Weights of a small transformer language model: 13 layers, 6.74M parameters.
Each number is 128 + 24 x the weight over its row's rms, rounded and kept within 0 to 255. Layers, rows and columns count from 0. The size above them is the row's rms in percent of the matrix's.

# layer 3 attention value, 256x192, rms 0.172, rows 77-101, columns 0-63
size [ 94 102  98  83 103 101  96 100  93  91 105  98  93 104  93  90  97 100  97  96 103  94  94  92 100]
[[150 202  84  96 126 161 167 131 130 151  80 119 148 134 118 178 171 174 116 155 107 162 152  60 129 135 132 148 136  91 136 113 111 111 143 123  98 129 146 114 173 163 158 138 106 133 117 112  84 152 115  91 114 110 114 135 132 181 145 112 123 140 135 107]
 [108 138  83  92 183 130 105 101 130 134 141 114 132 105  94 144 155  99  74 103 120 187 131 159 145 118 119 117 109 110 146 136 121 151 135 153  70 146 106 117 182 106 130 109 139 143 115 131 137 142 136 126 150 170 176 147 119 147  86  85 161 144 127  90]
 [103 132 169 134 152  74 113 124 157 169  97 149 101  94 112 127 142 100 164 148 118 106 110 198 146 113 102 108 105  94 147 140 104 100 156 118 135 163 113 121 156 162  84 110 135 143 118 170 147 115 146 126 124 126 156 110 100 141 104 135 146 124 106  64]
 [120 150 116 144 124 114 105  62 129 111 165 156  87 130 135 102 148 110  80 172 120  91 125 109 124  91  89 132 154 166 133 112 112 149 119 124 103 112 118  90 142 180 156  82 118 131 158 117 154 125 113 101 188 180 144  85  75 100 127 113  79 148 118 143]
 [143 159 133 159 134 155 145  99 139 202 127 157 127  90 142 140 118 155 125 100 161 119 185 134 132 134  92 113 142 100 103 159  86 105 123  98 118 147  98 142 124 125 162 112 132  98 105 153 121 133 115 127 113 122 117 100  80 107 130 101 100 113 116 124]
 [112 118 190 122 153 130 134 131 131 136 114 138  80  93 130 132 161  98 115 135  99 156 124 129 163 121 118 117 116 118 167 106  89 109 138 120  98 136 140 158 118 106 193 121 111 133 149 106  63 130 128 145 127 108 123 131 163 135 109 104 134  83 108 136]
 [109  96 152 102 160 123 152 102 140 181 130 121 168 139 124 118 121 132  92  59 139 160 102 144 111 147  98 135 161 139 138  94  81 100 111 167  67 109 138 142 169 102 103 140 125 137 163 123 160 112 138 144  67 128 102 143 125 109  90 135 126 152 125 143]
 [137 122 118 147 155  86 120 131 109 115  95 103 149 127 161  80 131  98 108 115 124  77 121 206 151 130 161 148  94 142 115 167 117 168 105 136 153 158 115 141 135 118 125  97 138  99 131 112 108 155  96 104 129 151 173 156 118 129 139  86 137  98 124 131]
 [129 145 143 126 123  74 185 115  96 107 154 112 155 109 115 123 106 136 168 118 112 146 101 128 153 160 117 109 116 139 123 110 107 135 119  97  95 114 148 117 135 139 149 125 171  80 142 153 168 128 162 129 115 142  81  68 132  79 142 131 120 187 145 132]
 [142 140 161 136 136 141 142 156 108 136 150 114 117 153  73 155 120 165 113 117 107 141 119 149 136 115 157 140 107 105  97 127 103 103 134 124 157 108  77 101 116 172 106 128 121 125 131 172 108 125  85 130 138 179 130 101 111 161 133 117 112 115 152 108]
 [120  91 122 104 109 134 165 102 103 135 106 132 145 115 150 101 140 121 142 117  99 112 172 168 127 122  93 132 115 126  94 104 138  94 166 122 149 139 183 113 169  98 142 113 115 110 144  92 138  90 136 191 159 153 122 171 122 156  98  98 118 120 166 107]
 [150 155 140 140 134 116 129 108 153 102 141  74 119 168 114 148  96 139 113 112 134 111 126 142 134  97 117 129 151 139 114  99 124 103 113 135 158  90 144 125 111 103 167 100 150 128 143 140 127 143 142 176 132 121 200 141 165 160 137 130 112 106 147 160]
 [163 127 157 164 121 121 125 169 121 111 125 142 141 107  90 150 101 129  97 132 116 132 145 112 114 146 142 101 106 148 135 117 140 115 103 152 144  68 137 110 106  92 119  86 145 134 165 110 124 150 100  97 150 130 147 103  82 125 158 164 125 105 127 140]
 [169 130 120 108  97 112  93 128 123 112 106 148 120 132 125 169 131 115 116 136 111 165 128 151 107 120 143 112 176 103 158 126 172  91 143 204 108 128 161 124  76 116 113 146 115 141 117 146 123 131  91  95  98 131 124 137 134 153 148  85 123 106 106 138]
 [133 119 114  83  95 128 112 114 120  99 106 125 162  99 145 129 144 133  48 113  97 154 143  70 149 141  93 116  89  71 122 147  99 127 127 124 103 106 131 136 115 100 109  97 111 127 153 156  99 126 103 127 107 100 143 112 146 127 142 114 132 111 136 142]
 [114 113 143 143 155 125 132 188 176 114 141  90 135 118 150 143 172 162 124 124 175 144 149 147 114 121 118 135 131 156 135 130 124 110  80  79 129 139 111 130 109 114 132 116 163 123 102 124 123 163 170 104 127 116  89  91 111 148 129 108 121  98 139 106]
 [124 118 167 166 129 140 127 119 130 112 106  81 112 151 173 153 139 125 151 159 108 125 160 185 143 145 149 127 141 117 125 137  67 128 143 116 149 125 149 104 129 165  90 120 129 132 134 108 118 126 155 142 114 131 118  84 109 141 153 132 125 137 124 125]
 [ 90 136 118 175 149 173 141 147 126 113 139 130 147 156 140 106 130 140 120  98 141 126  83 109 113 133 113 115 101 100 149 161 126  95 134 168 111 143 106  88 143 159 112 123 106 130 151 152 194 143 115  51 107  74 121 102 146 139 123 116 126 124 118 116]
 [135  95 160 118 141 129 160 143  79 128 123 114 129 136 174  85 141 119 129 134 133 126 101 117 137 163 122 158 135 146 141 126  95 170 127 108  89 122 150  94 150 137 134 122 203 145  76 133  82 118  97 131 122 119 139 126 139 151 116 160 129  97 154 155]
 [132 133 137 125 117 140 152 149 110 133 141 117  83 134 175 147 114 108 145 116 145 133 151 142 151 138 142 141 123 127 116 156 121 120  87 163 137 150 177 169 125 144 181 116 118  64 118 182 121 112 121 144  94  96 151 126 135 118 138 140 112 126 105 111]
 [142 139 135 116 107 145 116 140 171 130  91  91 145 120 102 123 188 134 164 151 152 110 147 141 167 139 136  98 146 157  98 145 150 119 171 124 130  92 112 150 162  88 132 155 148 149  88 174 134  87  93 111 123  68 148  97 109 128 178 148 152 137 128 120]
 [108 121 159 105 185 125 130 101 113 125 111 102  80  96 127  78 135 163 139 139 158 120 132 111 111 140 153  76 147 169  85 144 145  93 144 123  88 104 106 155 148 188 139 125 213 112 174 172 119 134 136 136 127 144 144 115 154 109 150 133 129 143 127 118]
 [102 151 100 122 164 155 146  71 107 117 117 149 112  96 147 154 136 171 114  86 120 108  94 165 126 150 179 171 155 126 135 117 131 150 147 105 147 110 129 151 114 148 108 172 130 118 126 148  94 121 131 113 133 111 134 138 124 146 103 144 132 122 100 139]
 [110  86 157 133 151 116 175  92 127 100  98 113 160 137 158  97 134 107 127 132 113 127 129 120 105 129 137 141 139 117 121 138 103 114 133 116 105 120 114  85 130 121  91 130 136 107 123 157 172 130 150 128  93 145 181  94 119 129 178 117 111 145 104 115]
 [108  89 142 177 122 159 137 112  87 131 101 139 114 137 109 118 129  95 180  93 161 121 149 113 132 123 128  88 103 142 119  98 143 120 113 145 155 122 152 128 166 152 126 112 140 118 103 115 112 133  98 147 180 126  82 162 125  93 109 119 145  70  76 123]]
# layer 3 attention output (transposed), 256x192, rms 0.131, rows 77-100, columns 0-63
size [109 107 102  89 111 110 107 105 103 100 110 104 109 118 107  93 106 107 104  99 108  96 105  94]
[[100 118 163 182 142 116 117 158 128 138 167 120 115 159 108 112 139 132 115 106 111 125 123 168 128  91  88 156 146 154 100 124 107 129 105  81  93  83 101 115 120 155 109 123 115  94 143 105 135 141 133 163 108 167 112 153 105 133 141 109 105 157 111 126]
 [127 101 136 135 154 116 130 142 146 118 133 104 110 112 115 135 146  87 113  56 164  86 143 121  97 143 132 175 143 122 136 130 168 145  82 142 131 118 155 104 153  97 116 140 142  82  91  83 130 124 101 157 116 152 116 114  84 117 139 153 170 109 156 118]
 [147 155 107 154 120 134 117 145 102 113 140 154 155 168 142 132 106  80 148 112 121 136 112 163 153 117 166 116 129 116 122 112 150 106  92 133 128 122 152 149 110 107 142 141 147  61 137 184 137 132 108 114 142 159 162 129 157 129 107 150 117 155 124  88]
 [131 143 169 135 132 135 122 139 140 128 125 102 125 116 136 131 122 116 131 143 132 136 146 138 135 135 195 134 119 125 137 122  97 171 132 114 124 124 187 104 106 113 154 131 162 117 132 150 156 139 177 122 153 123 158  47 142 136 127 141  93 172 151 152]
 [134 131 143  77 149 107 129 128 148  65 135 137 177 152 128 116 134  96 148 152 114 152 117 176  79 105 137 105 149 113 132 108  93 132 134 131 110 179  91 107 111 145 103 157 144 120  92 142 112 105 120 128 115  96 139 145 104 153 123 156 131 151 113 126]
 [120 143 129 115 152 110  92 165 127 114  94  99 175 149 127 146 135 141 115 156 125 120 126 134 161 156 133  83 163 114 119 126 144 121 125 140 106 143 116 124 104 102 120 105 121 103 110 136  99 130 167 100 179 148 130 136 144 139 149  89 164 109 103 110]
 [138 117 137 119 141 154 116 182 131 107 132 111 185 139 126 109 154 135 148  84 118 137 133 126 104 140 154 110 106 100 144 132 187 134 101  98 102 114 139 123 110  62 130 157 119 121 130  54 120 134 145 120 141 149 125 147 116 139 151 117 155 102 117 108]
 [129 139  92 128  83 138 111 185 105 123 130  62 157 148 179 164 104 120 117 145 129 126 198  87 122 149  78 144 147 133 102 101 149 124 160 150 130 128  98 150 162 148 122 156 148 103  86 148 115 125 152 103 129  92 146 144 171 113 116 119 142 127 123 129]
 [142 120 132 102 108 154 158  91 131 127 115 170 139 146 150 153 143 138 130 111  65 120 140 136 110 175 158  96  97 111 124 152 123 129 145 135 146 136 103 142 109 114 148 145 107 178 150 138 140  97 134 133 130  92 171 152 125  96 114 145 143 161  86 103]
 [135 111 133 151 135 144 123  97 147 133 136 119 126 116  93 108 140 144 158 105 201 104 107 123 148  80 143 182 158 133 175 109 105 150 131 125 109 122 153  92 104  85 152 126 155 145 129 172 141 115 102 129 129 128 168 107 150 124  89 124 124 171 103 122]
 [142 110 117 141 135 160 131 170 139  99 125 115 137 106 117  98 108  58 141 148 157 110 180  80 133 120 129 124 161 107 144 133 130 118  78 160 142 141  91 165 136 105 110 134 157 114 114 123 125 145  91 140 110 123 185 140 133 117 142 156 139 178 124 110]
 [128 106  95  97 128 175 146 130 146 162 114 111 127 130 173 102 126 130 124 129 128 109 109 133 140 122  77 101 152 148 151 106 138 135 133 124 124 152 137  95  57 122 113 146 154 146 102 119  84 128 136  93  97 150 163 120 163 146 142 119 169  89 131 134]
 [ 79 156 120 118 158 121 149 122 117 134  98 135 136 138 103 112 172 127 161 121 149 126 170 119  99 137  96 119 126 139 128  93 140 127 111 122 157 122 175 150 177 140 164 105 141 130 109  61 126 132 123 105 117 170 162 142 127 104 103 103 175 115 151  96]
 [121 147 151 123 112 143 140 166 142  86 148 117 105 173  80 128 163 119 126 109 167  88 137 161 122 107 102 115 132 145  96  95 131 161  68 106 155 109 153 136 125 112 131 140 116 161 141  91 117 115 126 166 123 102 100 145 146 103 135 134 116 116 143 119]
 [156 153 142 147 127 134 118 184 119  88 144 155 142  99 122 117 173 100 161 112 137 117 141 124  84 173 137 132 198 137 120  89 117 169 134 131 132 118 105 104 124 143 138  99 129 113  90  66  78 100 119 138 139 123 155 145 147 116 118 111 104 134 158 122]
 [123 112 120 132 117  92 135  90 147 148 116 120 143 163  76 103 102 127 178 165 101 115 117 140 183  89 147 152 135 126 107 123 142 150 124 109 169  97 139 161 119 156 165 128 169 153 120  97 139 119 124 118 124 211 131 119 139 131  85 158 118 124  96 125]
 [151 124 119 171 156 130 151 137 152 135 171 170 109 129 104  88 118 106 118 124 123 114 110  91 117  88 118 140 123 163  77 111 126 110 127  92 155 144 143 144 144 140 125 106  95  99 149 175 107 155 154 120 150 132 128 114 147 151 163 146 147 172 129 167]
 [159 115 134 118 138  79 154 150  99 148 104 158 140 150 117 134 125 130 141 154 108 173 155 125 134 127 125 113 156 137 169 167  94 186 123 134  91 122 137 130  86  95 119 122 140 130  97 169 102 137 114 153  87 151 114  91 127 102 136 161 101  93 126 158]
 [132 124  87 215 112 140 122 180 156 134 138 124 130 102 121 172 115 148  98 164 116 140 120 114 140 110 141  83 146 132 115 141 150 117 151 111 152 150 130 137 124 106  91  97 132 127 141  95 139  89  78 132  77 140 137 100 134 119 144  92 146 136  95 100]
 [168 178 100 131 109 138 107 154 158 160 146 115 166 132 147 220 106 186 139 134 160 133 135 123  93 102 144 102  98 143 120 136 124 143 164  71 123 159 120 125 144 106 121 143 139 114 120 155 115 123  91 107 160 133  77 104 159 128 117 103 165 114 161 141]
 [ 73 128 110 120 113 141 126 129 134 125 177 153 153 110 158 150 108 156 120 102 187 119 102 134 170 140 106 101 116 125 134 148 130 143 139 163 112 113 148 139 115 160 133  91 109 136 115 116 176 175 127 119 144 187 155 136 124 116 130 110  68 139 107 147]
 [118 147  89 144 134 142 111 100 163 133 126 141 145 108 131 125 116 124 123 164 177 179  83 133 128 150 143  99 129  99 128 120  95 126 112 154 169  94 176 136 150 108 148 137 101 134 122  93 148 119 147 136 121 102 120 115  98 140 121 121 153 142 137 143]
 [164  95 147 112  99 125 159 104 159 150 204 136 134 125  98 133 118 110 165 158 172 152  99 132 117  86  77 143  97 120 109 115 124 113 128 147  96 115  78  82 101 104 112 124 113 126 130  93 148 133 125 158 110 147 104 115 129 184  96  81 141 107 178 120]
 [158 112 129  93 161 174 114 101 117 146 147 144  98 117  73  46 136 110 153 176  98 168 135 133 145 165 161 127 124 127 159 145 141 135  92 123 103 141 126 132 124  98  87 161 122  83 147 119 113 144 135  97 114 106 140 130  99  90 149 133 141  94 113 153]]